config = dict(
    d_model=384,
    norm_eps=1e-06,
    init_std_o=0.0055,
    seq_len=256,
)
Each number is 500 + 40 x the weight over its row's rms, rounded and kept within 0 to 999. Layers, rows and columns count from 0. Numbers have three digits each. The size before them is the row's rms in percent of the matrix's.

# layer 2 attention query, 384x384, rms 0.181, rows 217-253, columns 192-383
103:486512501577533539533496486451478616469508480524560492430495526477472501523510476532562556486527562502501467587528555524514458564559522503451477536526486518470512495490562524535512473515448525520518523558524435518439482504517503546423447505539499416475476458483435512520504529450478516499462515384530505456493495509465481522542525428482449549531471523449516564450446496428560480556494455535454400529506473447599513549489553509535494474510507500454521566432468498415562550523577582502526599537465537492547595536441454544499512473525557453620470448495547567491527499461536483520
103:487529476586505495512460504458539534500462486523507484520531505520550473483463531575502591449521456532524494560479464485520492476486587437546563481464448524470545578509513538552526513485481491472584567522507467497491549501502437470487449495518449557539508437530478382487508479545442485523500492503430488491510484569504544536537458487441504418495517567459544464474409494472464425462462422478453541524508499529504479504486495416484488440561488509505528527451416501443481519509556489497521508474496469454508515495506514538474527532487504514563534517402428513458510521460514477467
100:464461602517503490512531587523510455526413544461576467470479488507536494455483488423452520457493555512486511504582543472532496531538458535453575504461437506514512468471453517456469433538549519527506487521525446457479487479492543546485485424471483510493457487592509581471475431497470517531488517475540485485510443489530530462510509570534572518498522510521488486461483518443535605504574523542510490488507538466587557487480573457488468486508485445544552425519555491472509481432495455468556544522494584450408518442556501546468522455433500545632515477526526481514577542494472490480
092:510469435582466515467510455534534504455502486499518571542506471499438505497452501443491527475508554434458530482482485431500478508534468525457456471549538443552521524508392466476440545511488530504508472479475492460537522523515521529508480517501482486524512523587507501456436507454469452548547505558549462521462534487497429549471464518523531603453523424472587446487492491444495512516479520511466546504473568572555455515510526556474526509419490519463492472478524552540582466462494516529464551479541497584496495470513524486506495550513479482492500499530515492599594538523454543463
115:493540536508451547455518533505557591474514491507483560572483516462547496505528534483509577525469494481453489432517458493514562516531516516542518456468568482491506504548474480508467485484437520482491451465508549494536543534532420489459572474447537475556514489496475466459531511505468579541543472423507547465512530523495514477529475532489460461532488435478522536420542502578543552552479555433469509481498491538465532456459514445504489464518500522456448506488478447489488496469441493510396511476512505456483492514491462471451533542480483501500480499483443543480507420522515503521
108:518465542496489433445475511520557502508533536500517552514497492516478439452568469438533561545510494402478550526459511511470467550457556520470521521491568481495567501523479491582425423508513539492570508381555540554512484526476535491503578475462517494538521489495469507440506485459414470481486467462508497489459417510507428513480440555434486456516513445490531476471495524472536532573483482532537513466589463459506494519479492543522457418511463498474490471528542595528451583474593450577490471502560559450560491491516391476542497566435546542470524474443522560510499462495516496459
105:545494454504494461446457542482510538555527484461463522452526441549495502388519508460557521446468523572482525524443492568483425510590516476484427451512508541513510479524471485495561582482526474463453538511533495502498510517491478503519511442460525454570531488451476475505505484602484459515432449558407503499517471508468458467516463532502429523469457499466410499556489419441504477512508474495518518555576494449511494528480496516551512478573524452515463493470433515495568458484495508529497486587521499579504467457488415492478509402476442448395500557466491508493491509420508600503
097:533490612553535475517505513496452512529519507469553516478552535536441502476449471557533513562474491500475499542456484503538585429586467522468490566484520547464503472473449514455453558514437463512474545549447452494567546516433423527555513567497493479570497471473493497512523480474517574484522535512509532494530476441502528511442431528521475448480488500502422460499496516462510515495444528473521454503490492514493505527562537522513521488506488554556506460442494474519519551543512500471506527480470423494480457571477519481561602465496512457516444524529465513416499511472588465461
098:466483485477477510554442523446498453484458474546517501496551538504526434502498490501533501507550491537562542560487531440456494504564527527455476573474527443451453525433479534519462468516470519433467509573480415485473496415434482511525468505499543532481445481532491462553407505456515530451467440542499553517487508495519564495482486495522533517480544538425484523417542443511548532481489502503508516462521530545553443513533510500496468535495460451490508519468481576519498522540507548535439494504451520519505482484447526448547581473448438431521530480454582562528483533513459430525
101:458479534549474510501461543487494544509518484492473490530460507458479440424514425461486503494441469524498504439480514518479533515517448487539540464558429446524570502505506504498529515553530519435496516508378474479454489499497461532542522542438572522578544473489493502526510441502529483431420423499508489555444487486549448532436470489489457440468467481466473572569432567489538535485445497448582449513514539436503547457484503479486520395488498531548488535487528581469489494581514509529568484499506452553400488474485526481507469475509471519470526510479506437516523533504511527491
104:529553493507562522423528461514491512557523477501496493507527532486477448565498364524478491487472531499475479480457544509571490542451528571463513465572492489522512499461564503504510513479480458454509505446447471492552537489470494506480466532464513468494490472446500453426505514461465479491510461456552451496373483513468554568521413504501423459528510515556502537436464521540538500487499507483461442481534446548491483404461423452481477547573466461548442500532480584515515564528451553449471446476494484516540448517465497460556516398405543497457437458499479481559487493542552502562
098:501456446560502444515457536512436485461460483528408534566529465468540434463502543557423552439565426419494433498504485561496519559504465596475527469512485420410588480501548510529526477490584531417430535531453531511478529513492459514453511463444498588499535510476488524519558490501419545505464491492472504520503524484551550511486474531519436422470537569491476423508502543512502539454451466492567487612535553490566509511505476515567512517528461475382475435463498540553522533478493555524413437451534453506505485511500541533508463523533487506553579493502484420506520481421513527498
093:504538516485497512537454527516463521509535495556500503446493505477454518512474495507497450503466507518464494434494529545515517429450536479498495593464440534540498460484477506554606421538514471449465483502422499480466465505494472461454540511520415478477491502512527488508489504480584418510499434422534433448512497500526491415549633499518515538398467514521454446497507561497499540470490508552429461452493502467555560435571530498504523525481497509551485478524512476529563592506441511426524483512484517511534535560560468524511492524533608493500496470484561493578478498493469505513
099:492485529546488438506466507511513548510432505498514520502504476499552544495531524572507476492512508464473454474536456528548498534518518518439570456499531526465519547548504423501482528493481504466520503460514562533523459516527512519455507516480522453489496489532482563487542451473462533515492474489459550417504517499520461492478486490492477567562425523530509533546512515533550439500478576574504452543405478565502532534523424504570485484551498528512483490525495431501493515561504517501513461547508478489516550453438450505543480465464502493506495478482411510491482519540532460492
098:501538495467485457411535520472505445533607478494518517524486511519478452521549585500528483532485488483463506489503516548530517578529505432478450455536510451466485537398505514501435500486488512589519554533517511493560510487461476504469500455568602500535438450478434438527485537536527485470472491476491517453549429465507584487518521465540409547493506466507494543520537515582446528571500512420461503420564529471502512491441546479561441478507530544513549463493521483486457508541468447505435533521578440536524531481559564559504442547546550432426451479446458499496500539516507495487
095:510517526445529529525495467548553534509570499502466551604528455559498536498462510489529515488564526518511517494478511562565451581414498467551542524453551502503518512494501474511527522460547481585514492476507457455498496584475550502522532476514503478508522495504516513487516483484544526440477460535486504450481561446535505485546518540504436530513513503435507495475556490482455490451487482464495540599504485625468405453505508535477430511492493494480535556475522465470501468480497487508423566598500519497398534442483501516523486536472561495483540502469545547560478545484508516576
105:443581533439510473575548463530500471454432473532521532484500509364449473492463516462549512479454522543510482492533451513418482502501536487553564457564508473486488412494441536494524525504425536503497500534494516495467474496498467467542542514463455464426531542509460496518569477536527473512501573491404422514463468404514431501542565519439506466463483504538397438448439478522471548532516461581478497562482492513511489522480491541454573531500556455497497509522402546456450519519509442513636550556506492461481460543511463496504501441506486460496533494539553597456463466437535543528
100:484526518516502472472529494463512502520500490451416511523432463513516522543597599517484484494463534470533445471499458444497523490535498455456423470448455565527487537536525448518507474551497468520491520480494554475506494563537537450516533541440541462523498526585466521629617555546533524483494483508550545523454478490473554426533521529498509524534503523525480505545483629568518507461550472513604467487552467485529480527554545463565544505487476506498459497571456484535473553568436486532461490495501505480529407482545537474516447533561490576448436542519492469593533559509492522446
101:525465456491535464478546551480552393447463570528498481471501491492471480523449448510524499543460568500455459513549543565493491504509503540484417488495515553551449500478505525516458516513472550504555446478527498525471561485524555542403534441452553554590475583456526509513457467513417434555490554530483501398452451460547483534525482511529571456481544529482467517571479539480622510464552504468505512540501503484520420535549442501446442503532395506538560475572479481473469443500453441510490468551500432520515500419476524447507475486515502520515531492466477503445496549501470491522
108:446469518508498527496483478482556502480505568445480531441474498563448492515546501574436513530515520543529449510468417466525518471537444481518468513471546446499510506471451469415472550499518468469454524485457486542559434442552621559531521503532448417439531502547539557558474488483415509453468498553516480488550558537488529461485445508464508551473484462547522470481508600457493478511531520478479486512548536500508453449490560538528544486542484421505500492471498519510522489618510432473444443444459483496550489470536524474548507489480457544492428532510492523433471483491523447485
099:531505475486493437589545530461552460478511539470535481497535490541400506602516478426464445542533538505517561460494549484490455504459532516567550527486417460484529485512409539534528514441537468501537414514494499514438488509440527509464463496490509503555497483518513510517481532494492537487518504472487545567538482546556487500574544455469558491480550538520478459523484531487481499513500499556541449550536472529541488546486514483502531519504506548470506464531571488479534491441478521420458517567436532527442506498479532514533447529420486505429496503513514499542499496441430539570
104:507565513494457454505521534480470531546556588493590501559535510490528444489451471455436504506471563488518509483505529449546485506432450512464468485591531504483432534548501573588435444501443439535448475498510551554478469563589465486474522507516504448529424474517543487420584482500547481478552528520524440534523482418474500453521481546541512492493523574482527477480468405475484466497450495544422514435525545519555498409523430468529514454502559529467452513494517509481530561506441477416544482468505547458515500434517543507458488501457541516557434498524526503464426499522542509464
102:470499525524462507491529505471491567497457503432521465556503515515460544525472474449489513456541511537527462468514461513562425505414445482541480477483508467479432467474497487449512508466438477453475525517518412485488511464503449429506465473456505507483483517504493511548499501510622538526486536526469463460581512514555471569491456517561480548430551551550520422544425498491395519507469441476476500471440472452525513555456475567532494566463530468504485555555558401533548500420504525467513552490517490505494506568489463558469539522530501479434537489578544472489466417480507434499
107:543506540479478514473501509508510514480487528450490433499498500544472476523448498538474420489452507489489531499483492484510449421454443529468522488489521462552451493551487496455512455495504453464469427490479455510512504501485467464512566488474574475469459526531470555410457438533476556535516514466518438535545474546571489554575514523588468489503538442566534464528452567463531514453444471506418493433504498435573447489481507506497513446563516541566436509522547445531529514525485459513575492492469536427548495490491475512551512451483533516523462508617561507451490516474542495462
103:494559536445443509466458541450533473511527602478483534563469510492515515487542522524499513482526509512552521446577519478465452423509531467468476526509567514438489513478481435471496463524489493511480441520537491488481479471537479483474488481521474492489538501519545498576493434497535494427491477464465430469517463412484495437512501480523511513565471465446565496602484482469572515517441528647561452480514485542473526570491546512485567556488519516561432437538461495451503499525496430454599477550497533483481453480546505449531501579501530479486450507486468514471419536481474497567
103:504548492500527457467458546513512538516499503440578475531476472515497512497518496509524535489543499538478511504469566477501486502420602461542529464602509476483542452523448566575544455495507493561536484469470531461428485481503496448492525474532439405435534467512539510477467576516505430535586581457559558512515525491458477473542533527463426446489544509499526505484549537478468569557484492494502468446502519471518512464400499443480505490526494544478487502531449478436428498538439446504520528628494513452510532451497585530421496461494505477406480496553472514479506515497541500500
103:505486506604499549489455595478544545481494536510431532497495495481502516523502537502453505492486492489505399526499433492501452535539477444576458541500535500460459460491415500480516505509458600467521540525444564520460409483535564541426476484456545487516480469550531473507516470513554470471468485483466505449539510542442484515508558486513406493527483459462528538457489523441519516477493488557521530497458460497486463508534497522502542476486470597422453475489428492539508502511518428573454503388490516512496450512496470511459490468481454533561550485522440514540504467499532530515
104:522561526508479422482496444478527517540523492516484442495491527557476452490451531536492477497548532546434480486460464491501474557505529470492535604477546457476517485473479524489481489505507524543474489496484486511500565480480549503448472478481433583530509472525503449481381550439481538553520494437480498497508528494525552472499455545532445503541520535525493490436525541554474505528498522422458491448515531459465525508512518471456474429511491516472486533482437567439560517433426463472580488521492449551478550497529560504443464543526482561564407518543569465593477506472603442469
104:464508505498464553576481527494483469527479582479501471460520487525422531465494462485526467450512543483485485484425512483513574496522515514407451490494427571524482501488468488525574563526472489510481399497478469542562565578478542405516487496484512548441499511467536587483498505468557494480457482585526461558485458484473528497506478425493452541494527443487528452565514504442474581509483506524449546483529456383522532519452499484477468566474513477503504505498495486507502500422474459428483521507557528504477487465526556474491530509515438459463490523561515521521557455555483485511
104:415505457579567485551521546473504519437493545435532445540495561486423483561539485472489423531493461504467552419428441530416584489503458490389489523440479532521431514527455536607510417541467505426510433490504471475503418482451529411494515561493470556545510517478483471466444507485507485467528500541507509500553526482549464454504545436476502570575507515454515438481433509478496463479497522449504468487497587474465524512451445524489545503502490505538520464495554535494537460547409467526522495504465536505457457576507473489507510424517430517518478503514521536557516541557501474543
105:439458464470443500402478499517472583524468527452524545475517501524484504499543528496482535488554508436501516530474523484493461515501495487505521579538526517517547479550497471448452505443561465526506456517469405516461522441520554542529454482487514475478517563535563507479543463459436523516495518452475513514581483485497498503530400568577448458467537489526509507492444484528505457491550591531462493436415443503497496557487449502468469446500536538456572485475444561533512493445535577477458519506487518562535597488501544488475490463448480488500485498482506532424483529490462563476
094:510474450520533435523553429490463545537527568556470523505486555515541421513498475440479518516536434460505583499466563432541556486561474465500520555536551516475550464502548507473494519496555500489488524526520512545535512503527486563465531502516506498494532513524501427548447532500518529458496442506440553513485503513442499424552524499406512493524518460460467482519520501538522482523577538518513556544481471576455520533579536478508527426503434549536464507485499494486451488554523526517465533542500481496520524450488466472530567571499525555511445477447488478549441559466442594460
101:534468499566500557520486497488482481478475522556492550529441465387531504482524519498472522512465507525501503506534481564503533444492555572470458528523404579574505395543499510494419491540457499489529448488539469503537531511468477511516483430465495494560480527534537469486544525502561440468518519523480571523509533554519495539477484480513524420528479535514459477442563521520494450435489540485458560515483539521438498450534574486536504498550498432518476509491488473568575479590518561478508557421537492501518544516488560494450529496552480517507498435518460501520493525497564479471
104:491445556501559540457487526510507523501502476514470555475456509560493482458523472487510562438516493508519406469480562515490482490506549525519520471490496541478503465485496572417482531482497547487469478503554431532483522478548498590505457545486515584449508511513500427439547498441483417494496496464503493551521476496471437624481444481460502454530500557500443460467515449460548464465465473562474489580480496490499481541569495453503567471397452508472508430538444565533479487537563565488426510532501437526476520588539522481486486498500478455566467500558413519460539512527571502508
123:474584485430515499483467533481485453495542560492554500461460497524461478554581529511481517469507507517488565371468483512508500485509473534467469515494582511485444520529511444507483447584528403560504486512573577522526481442485509503564514466459509438441514534486501541428475484545495485494523483526539452485537455439505512467513528523505467535509510501623525486497415534531479523564475480499431495479499510465550498488412438434537480510527526503522481507523535492559549506461480482453468434521495562514447475490527557510550484494431560470490467495506599526570570449584497479556
105:517468529534489446564537527483501518469539542495493530591502508496450462502487432473488484542510515602471609533516457513485507473468490473505451485551537450592442490431410439515497496616462473472505452560592485517517488495472534545501559489520486483468480471566527567528479513497467541438542536503499454518494489570502546417507518554475564464455565475516511544464503509496502532438471522472492542445477499462501463513477541548485438477597476546571533503462505507528581524482487440509519492592476530521483496487468513488501437450450466491462532490518483457443479454524400568520
103:539439494456466471504467509502532492486540472464579464525504438528448540485491402493446534504494487474469497466479541481541501510470453456527498516537487529465545526557462503432517491445522512495496521525485530482449464456563508483475506523541513509525547474516492457430468519467505513535506524493468548528465459533453484500524547454527553463518550493486480408537525504517552475502538500475510482530487483533525443573546514475556534521422530486457589509458482496498512547488541536482433531509536485494440520483469445511516514561520527495507545541532514518469573501487436564522
# layer 2 attention key, 384x384, rms 0.174, rows 217-252, columns 192-383
101:496574473486517489459442537470514457532542514443585521491492527479497453483508432526516522499544488466509504509474406527524523503605515475461521504499427491517562547465429527402546473485494462500571474522473484545577464514499499418505485512508455460459534420526500535514430457519510527574460460585415486477449532459576539431530498446534545553488471486500506461487531430569471551553489465490539468522487530473557493473496495496461461482493531539617448558494509475499535505387564520454511501511442500510522535520521493458511514549565506449478452499446485513430470454449577494505
104:510584492545528567492530546547441522470447563508542473496542600516463501438528477468472445435533522465538507397517422535426429528519463423529553504520388532466516528540471567500513480444529493457556465455542467554453551555557466517565494545521529555494566531442522531444478525476530562509477472500477491463457505529510410497514440528541516583537554572494458469489545573524484500503462503468440432500538520498496475477486508510466553549525521478451499508550442455480465421425460566559425568515471493467448571580478469499520551516556503476478455502521518483501485443567501521515
097:549531506473505396462466390514517541508486460502429513519458451466572490520422502520485531435469429531493577504511491407515530590489402523555495473526550455492473508554555484461504453495512499436524481511494494518509500563503479541436475488491577538503477561472596499491472492446493467448526440463519419508473443507574537552621499505505547536511512456530455551494496470514459525534525457528465474505488513506499478447427444446541450439502516463600435503562421526518465528444555509476509504558520434480489424535477502496483533444469462464460486492489514512482491555500468546468
098:528577584454616494396573495482506487531503475476520500419518503468461520487466544556512570494479509522544474508528516469478483537426503528487433538532489488526529466434555453461485507496508462499513538458541501479518489452491437483522458536500530491493477485472514531605491506503465460419501517438482531510433512504431473471583506478518545568509500515501490521472525544489439506526489501459469553443521510585489459527446476566502519508495442561565512500477416470535573478504478518542505534508507475451475433468548508463453500545550442557527478461470490553486516441439557440490
109:491536490511480486529465504458440453510542493505445490576525558524562469473550499426525530499488489518508516504595534495559559508501486474500494530451502543496452470510488519534501487563484515415533500495581496509479519529524607465458515507440418521547508505446519500539617433512493517520590420463479485529471485527489508444444476572478531480523480434523448535530489567536490522442504506505490570518447510425518464529468465479507516520510532560492550480495587485465450477449521447537543418436490519490515465547522513451464492531514516428541535452532500481486497498502394577444
104:485565458511478508520511506484490493483503538507516510461431533544496449492447545444566476543489485457493527471525493506545515535475427502516500477525545543493508491439535520494526545542498488529529582514528490469455546512468466526514505488503589539479533557441522537492592465473477447530514573533577530548508513413536519532519514459481453553511542434532494423536431516522521499467514463507492533571503485420619513523496449500514498444509492489526566467548491432477460583438465484492491482466571475588498499478464444462541467498526491533496511505501514466487496533537499568506
103:484516487440456515472469528533458492554533489446457598513531427484492549479564477565496520498536469478457440502583451548497476503431498466472522514495449521520478517464530501571468507408481401619545508514489443476501498496592504518540458483524458479512393521484460465497509535478516474546532509515479528517492462479507527442504467574435552478570470491488493504461522506460521459515531497555527473521540492570472511511395448444517531525522463519457512460488525519481468522504436550460475494468525497534520508488493485526481472527498529418500489526526456493527476450521530549417
095:492509543480504448505474489458514512539517459520510453435485477536497428506514462527558507542498497447499465471479506512535411539505555535528542499507517518461481498467519520545500479550486540487563425503562506509421459463510436499543486512560495495469494424538507529528514476467491460535525551513573424457599519545544520537508509513477517505496433536547541450502487452521552542585447439493557566550406489509492485437584461520500598524529489503580383514480422481543506489442501511445446409506505521446528462487480463408546547484476488480566531430512546592474434535528495509507
097:521512493507561510548460420465556532501505519445522506569505571519481459563437500512523445491485478515455478500470463444529537555495557513550483498534461494474430463460503504510461506551547551476523531541479525534413429499559443453552488516524435503520513419488546485523396487518429497501527484485487495450393523447479544580513490489500566444512534509458466482510465494582516535509497452506558534526557437451428539517513483494463468595542528500473499506472396509492580492545535485459580528578437508536529504491525457550445479452462506524516563551499465560493480562478495508491
104:438487525510502539525473507497507455556551496498518493505479586519543459578484567481507563463458522465539524431519487511563516576536463510511470472483537520458529498441526520489494578454484527474487506542509497519539545464525482483505495455491476519517517499438575454531525495454511529508559460576475520432501478488551464520448525434479474579457493449517580431498517550461439563544491434552501556475459591481597523474418503510520514481520522504547437502538584467468494530537488538463441444484587516497582475539447504547503484537487486553552582492438445552505412513511488523491
101:484474438586459482541542484526480520504499453476529538503570470385454532481500517501587502531542418485463484536407516584513468506488542444477499476484552533453482421510383499441472474521504494555497525547513442496474542436518548519476528493491473517447431577426526517478490507497546543534515518580548495579509539570504514521487524489584511507490468516455473534505527472525461477500532454502574491472525485514473462525531481505482509498561501542540508462544514580480493491556551492467564504475469457513478504538515462478445482572409466488514511521455495504519439465465533518486
100:541504528519522489360458512513566538471512484504522521474525464496555510497473453535548448488512530474515473512551479532446487422505549428529443501432508517475512513533423458455496532515483485514525453497501512463523495497532533509515562472520485550405489605558435503527455521495497533495525561599550498498435534467490469490543480442494496492466424536604488510542449465429398487493471496537487535486569499482486487491566477481435543530401499515450459531491484538444469558431452446433562552578575564482517508553497477445531480506526472500538457510518500459466541456458516518523
101:560488468547437540544449537450497554487489514473396522512533488526539449560481484487487451506498457441539519437449594485464511438544476564531507540498568481451445494477516530502547494540464500495506580516538490485462483470482552457463554494531501426529524436563484548490460546518508518490485511487497493524522522520494451483468469480509390552591534584561551556469444511494560509479484608537553552489514473500467466541500500457449479507549506536463426537504493502506434473558537426556493461581494541503511505559532509539450470538509493495539482511492509485477439493504516505527
107:535487521581509493458502580460508524460473491469508493434544567488466496510428453447464459540481546508423417496545468499444494510487463442483540596456490522464523463467491505519513469555486501572498451527464544504522470439534526521525490456496484513488528562569489472496461525478552500564510501584530517495511485489452555408540541434496505504508510346473429580470480523398430500479561492494563560512497472487497535449491501519478467453570583518472463437532576494560504449420461492451480494484527449512531474537549485564487525535520555503518488491520427499475481454522457518520
100:508456503527538535504495513558554477473495547473431509517559485492487524510488518488427586525516546473515437483537526499538487442451562455523542501531495498488474456559494509572504471521467500480478484444487499538419477542535568462482471431508493454523537475524506515537634502473483488464507585546527488450470542455481481415518506476475509504506535444512524502513457518469485442472463478523561476516427507492559557484533532460550481455515454480539508472512579434462488497503536458515465523537521567538466485532517474487480446542479518530457509453485549510536525527480462497450
092:466537521557475480501472589464485557489553486417556480461489503437580531485548559488473458452548509529464520486496477540450480505466520560500554525498483439480477490584554482431472507469521468539555454497503520457480495449484502476420554567551476557495513534469494515497487532542496521509554507495485488526469493458474520520451494484509500533495512567512541511509516461586451548494524511479498462422451490492406499480415535492471534452546520447484445473502464502473541542567500551412533534514475497420520467505542440548482440486493440539534535527515517533476531454446486524487
104:477498529513441460482424526555464473527412462481471481557463552538446546481367444513454480504582470475449498481491511536466498553554463517533501472533542468466527475535451458482572547514526489508379515551523501511444514484448498445442454499470514467466514517502523533458513483477483548515457478444559493450501467528451432544457449550409505539547518478485509506511487468513552518441522486508553480510524450391488499518493481405491519501501467515501461529406593519486591564413539492498466500445536532490490588420455521488488463460514464488515520557505527531430526519474545531501
105:581485489474505513512548500524526486486496541462496541510546469493470536523446469484448494492541494539465461593447521594484465488471521543596496488476431482493490515544593471530520444466503500515507485481485547523500502541538494455499540493527518529485511474450528455554523469537456546502486512451605459432423495556561481475437512504511582493498496420551511474533550472538513397469493509529493491455489514496493403507599500503488508517515509559423451512533534510546469483489471489464460475537535438458482457527547512531472622495567540602529412549465457507514470593447527453541
103:544576521508513485524480504524484492521413451561494482546518559452490533443520457505475498456465483442516481376413556564475548502500484515506525455440515498570527501500503520531541387545460474446456528509518460452507496536512455444507483521584494471524529487565512531463529520493518485480497450499505488519483526567459476491452495489535419432528470466499523556475461555505461523526545483530569529533471509506520544482585553504431496466437513490489512488528442493510428448522527470450504465567606544458500495541475452556462510545482486462481462510580469508424503541510500545492
102:510481516480558450490464474444446534480536458475514482522533421453462499528455565510469484546482448449567491501585534569527407510430499517467481515500486478482466491548521503534504464458545490580575523482458433473498490428451488458504449467488501548457478485441492521558532432536527545406537511511516482550472468572583512571520524629463515493471489507489501443513493512519475531488489503493523495522522529505503455458507518579503520502519523481504608535488495401457523526511461476465604486527489415513526444501443502479434487508509537495459566526546559470502470539468472529539
101:488562448477503527454487480482527553530483544491434468532493479436510512456558503477565496483446416509512533441485525507567525576420525445491506502469547510531557465499513430484501554439501436532529515445481473478547484506452527422483516584531496443514528516503510483524473525565556543543451540531552458487535454506533540587507554525523496632445517484442507516486465477551441535460488453454466466502506464607551499528463565503543448517470485518532504529497430502452473466551512518506544438559556523500492454592521473510481479414490580497500496510517482511420592483494402517608
102:465520458560476527491463495400496547531496420493525443518433482489501569515479434525480517513469459559502548613504550533509416470484487529496492544555591461550602522466486493503558493532503562494555536520511431467505546502482503459552465489592478485480546536534486436586526461493525469522473561517507558548518530484524514493557585426504533503536458500548541498551526526518565479530500449537475476511480559515576485523474451479522507464437522471531542543555544549502497454473576422541432498520508461427492558502483476450433522492517506548439480493493492462557503439473544551433
100:509514509422528510417455490505472463457545509489478545462472467458512502487491482513460456583584505528484584548482511510508556488488460522500555565486483519528563499534514477529464539413477419442498471484548484486505510503470562458519493563480511462503529471491493427558429518464493547552562461475486448566513498493472565473510492478488549494521499531517486552475476450456498473489456582468403472452526530578499567443482535516432451443534543478568550535480544466551574475501533498507524477502484567538498617466476479493488435455454544451365533483498491483501479565468462529536
099:414504508464549476478515451501535415522543477452566477473490519469526540550442539596429480539477465506536523451545458552452460496488502535562481522464489451504510481488481452535460444504455500457469484495536500490510545496511517464502503556398445557460594547499579490490566542519627485434496462465521451507532553540562421452490480543464548502551505504572545562536526470497564473523513526545473491564489477522510612467550582478476498462505470518504444540505502447497520491549518449547479502503485448434506493498509475509411480529447429512564514492487456523476485569524400514517
101:552509499574473474487472497494508520580501504487457482470467512525584488551525431561508518484529517535549417492487493547528566514408526532507516579428539492467540432503539514477474429512569532447573437541468537473491594490438579474468447518529429498440514501507553486539483563471498503496525454421493570453532499554496478505520496495442473494539541487537426497528546524524615520495596528531497522530560503517566471503503515494477525500555499546430506519523490440591465488530497480519467550494469497415555416596471477500456549454578498577553479480486525466551428513402492476474
108:466516474475409531439535496547517543572452501553429573497460548533558505530510562583497504473463436497516485534538482466444469470474522542477439500474508525460510500492522506488493494467506474558537522554454486492421510571512550466529479525538478555567521523459510488530617529568539452475510420529509582421559505448508509507424488517526448465504448567488526448501535454542526465437492516509546534511426521515459500521544449452436518475529497498540502539579519507473452538459537510617409450475492435455498539539463478543506470463523489375484496511468418503507459489477553547527
107:504454531562507549541552506420564616512490446528458546461513488511532479532480506485464475548474532481389492493557502439476450433540458518529510495415486511520503525563501507469536511543564536492542482497557518536512569552438461495472538571442447448492527492523532518498534537523425461491575549558489558553472530527495549481498533552525508568475498476553463548501545483526490506459471508533483518566450486491570484431550495480540524426497526477442503461484563509488406492506489458609432465549516496474533459546508494516478500560566564483473496506448445448519515549492523533478
111:464524517500477532521449525433495544488529490493546511471528525470509466500450559558516530489450478503478486489452516403546461444544508458511473472512465536520463507491533531594489504488489482529456494527494492531539462514484453503587449451495501459487542491498489447511553561451463492465534466557562447470375516459577494548467504491423513514468445446435507552501506503518449473502433420516497547463422471506470582438524480536471616491499472469602468456455489530571478488555473509437571539488502491462513448478535561509493585491425508504449500515508578505501443526498481460454
098:506477490565526504518444489464450462508534512500545529478494446505570484480491496549475492543496435511499577450472515549507511488449535508502468481488519452528423477501549477563409479449461519472529399477448550519512451495481521536509460462482556410491471523538446456525506467531513386489524489478495508498562541564449523466433524487488488470487488500489493524476516470532520418451476527543517558490502485506465505461427477534456508522514485547469466554408468545453503516549483504455497365480474551589487525491468457493451494552451432473589525527491521498550512533488498534456
104:481497501455496565596589448549438506495482487469507458595504549528497466559497539530504553530490485495496542473421481474537538444546518531509485495524433487464479478460437450578521464494498457529439469495556494467445522473452424493502477553472499493591503547547530489496511507496578478438508544494522447426583501502503548431444480547497539548386528475516503550572531476449524519591509456485523559502438507502605541471470561471475464476538501495569476440483501445521493527526505445524498545509508522512501530457521518471486442562535472478532466489473535546553462599512511558547
108:481525492550557494549492513500444456477459413501526465478432507466456547445422498498520467468501504528500456453501475502472467508477488467545530507492477464523504491486545473513447551519505500531498521495399507471517509428445522489518532484540507484561470493483491510558516509552456510536522504496534529479509434463510478479553435568465460469547444517508522544569469502566428444456545498479424513612435498581497521490500403562536476416556454511530469518559488452470613548551532502447505526471507468552501501528466495567518492444482543432461533543552555469486443467508499468524
099:520548530585489449581457485490507472460445494482517477455451512513449554487527530524529475440503459489470493458509472514490500517522448442546471491442526577429549477512542528478495538484517514516476438520473458449524534464529452466497456487504460549563519565477540448494500484552477509483480563537484468476424499545510487495481499486514435503530457491535564514552571516542503519504486509509520453461460512466494473504627527597497429532529528485506434489559424478496469489490564526528513522478576465458463412549559482537579489495492532485446444547512415508517471565550544489433
107:527547498420516457398469547520512470527525522496489476458515506520443482525377427568493489481464512491484503450562555478601516509480527421452504534533482500546419540465478570497489532502473455483505437460500451480522499478556536538453507531518462536503454502510517443504493515486474491509522454472497420483483488458535446488447449507543542504542512584460525515531568539463484576486593490438484487393516464581493475482552431459399469487538538484475603501527500540479527482546501474557584539508503458463484473417472495507558514498505459495515411494515548527393395469453519548515
102:483500555513548414553514548492468514515457461518423448478482581471516584417458557479504500511502486467531542559512466489498493504471505425510543498502453492533405481436531490486540484449433497456475490509468458491529481498534444524472526473427531519505578484544483517461526518492507529541473542533486428434462450497513463481462550412499497546450565570510449465501563475469516486488562359500493510509481554449528438510528439482543634571460539533522540535472465529438519540461478503469527519459450522498575517480419546425518527503558444518523502475471452458512508430512472493526
106:493498489509466531504562486489481529447513535500488555555469510528413443436454520533498551475477441530511456515467585441554491461504445575528432453460494456524533472492483539523473560484472520557467474474507506456496556539477504524488467485473470552616474547498515456495466569479535464540450484502510518529536506474477512456500521525491471502494490476539444517493524502551456468424546583523468489497373503545433536496505459537473405520472516560495524467565602494496478517485419469497557464451538555472543531532398521539433466440492484495601547472510508497488459554498558481503
103:522501540477534525552549551514507434492429518500529484510532543442434500462530439527543481532508533492527489482527539537545526540491463475497493489568588469496466542473455487442561484490484514536481505456544476519542502480462534482430487498488452540502527475506467479584563525488505444515482482362508504419549482497497509499490494503444482501506478545485549573434502501548551506512496564501422540497428506513516558506484496512617473479490468472522514531487557416486511559455574433488409442481508478469500487404544582547509471519461527480514540491547477498435520495521498507481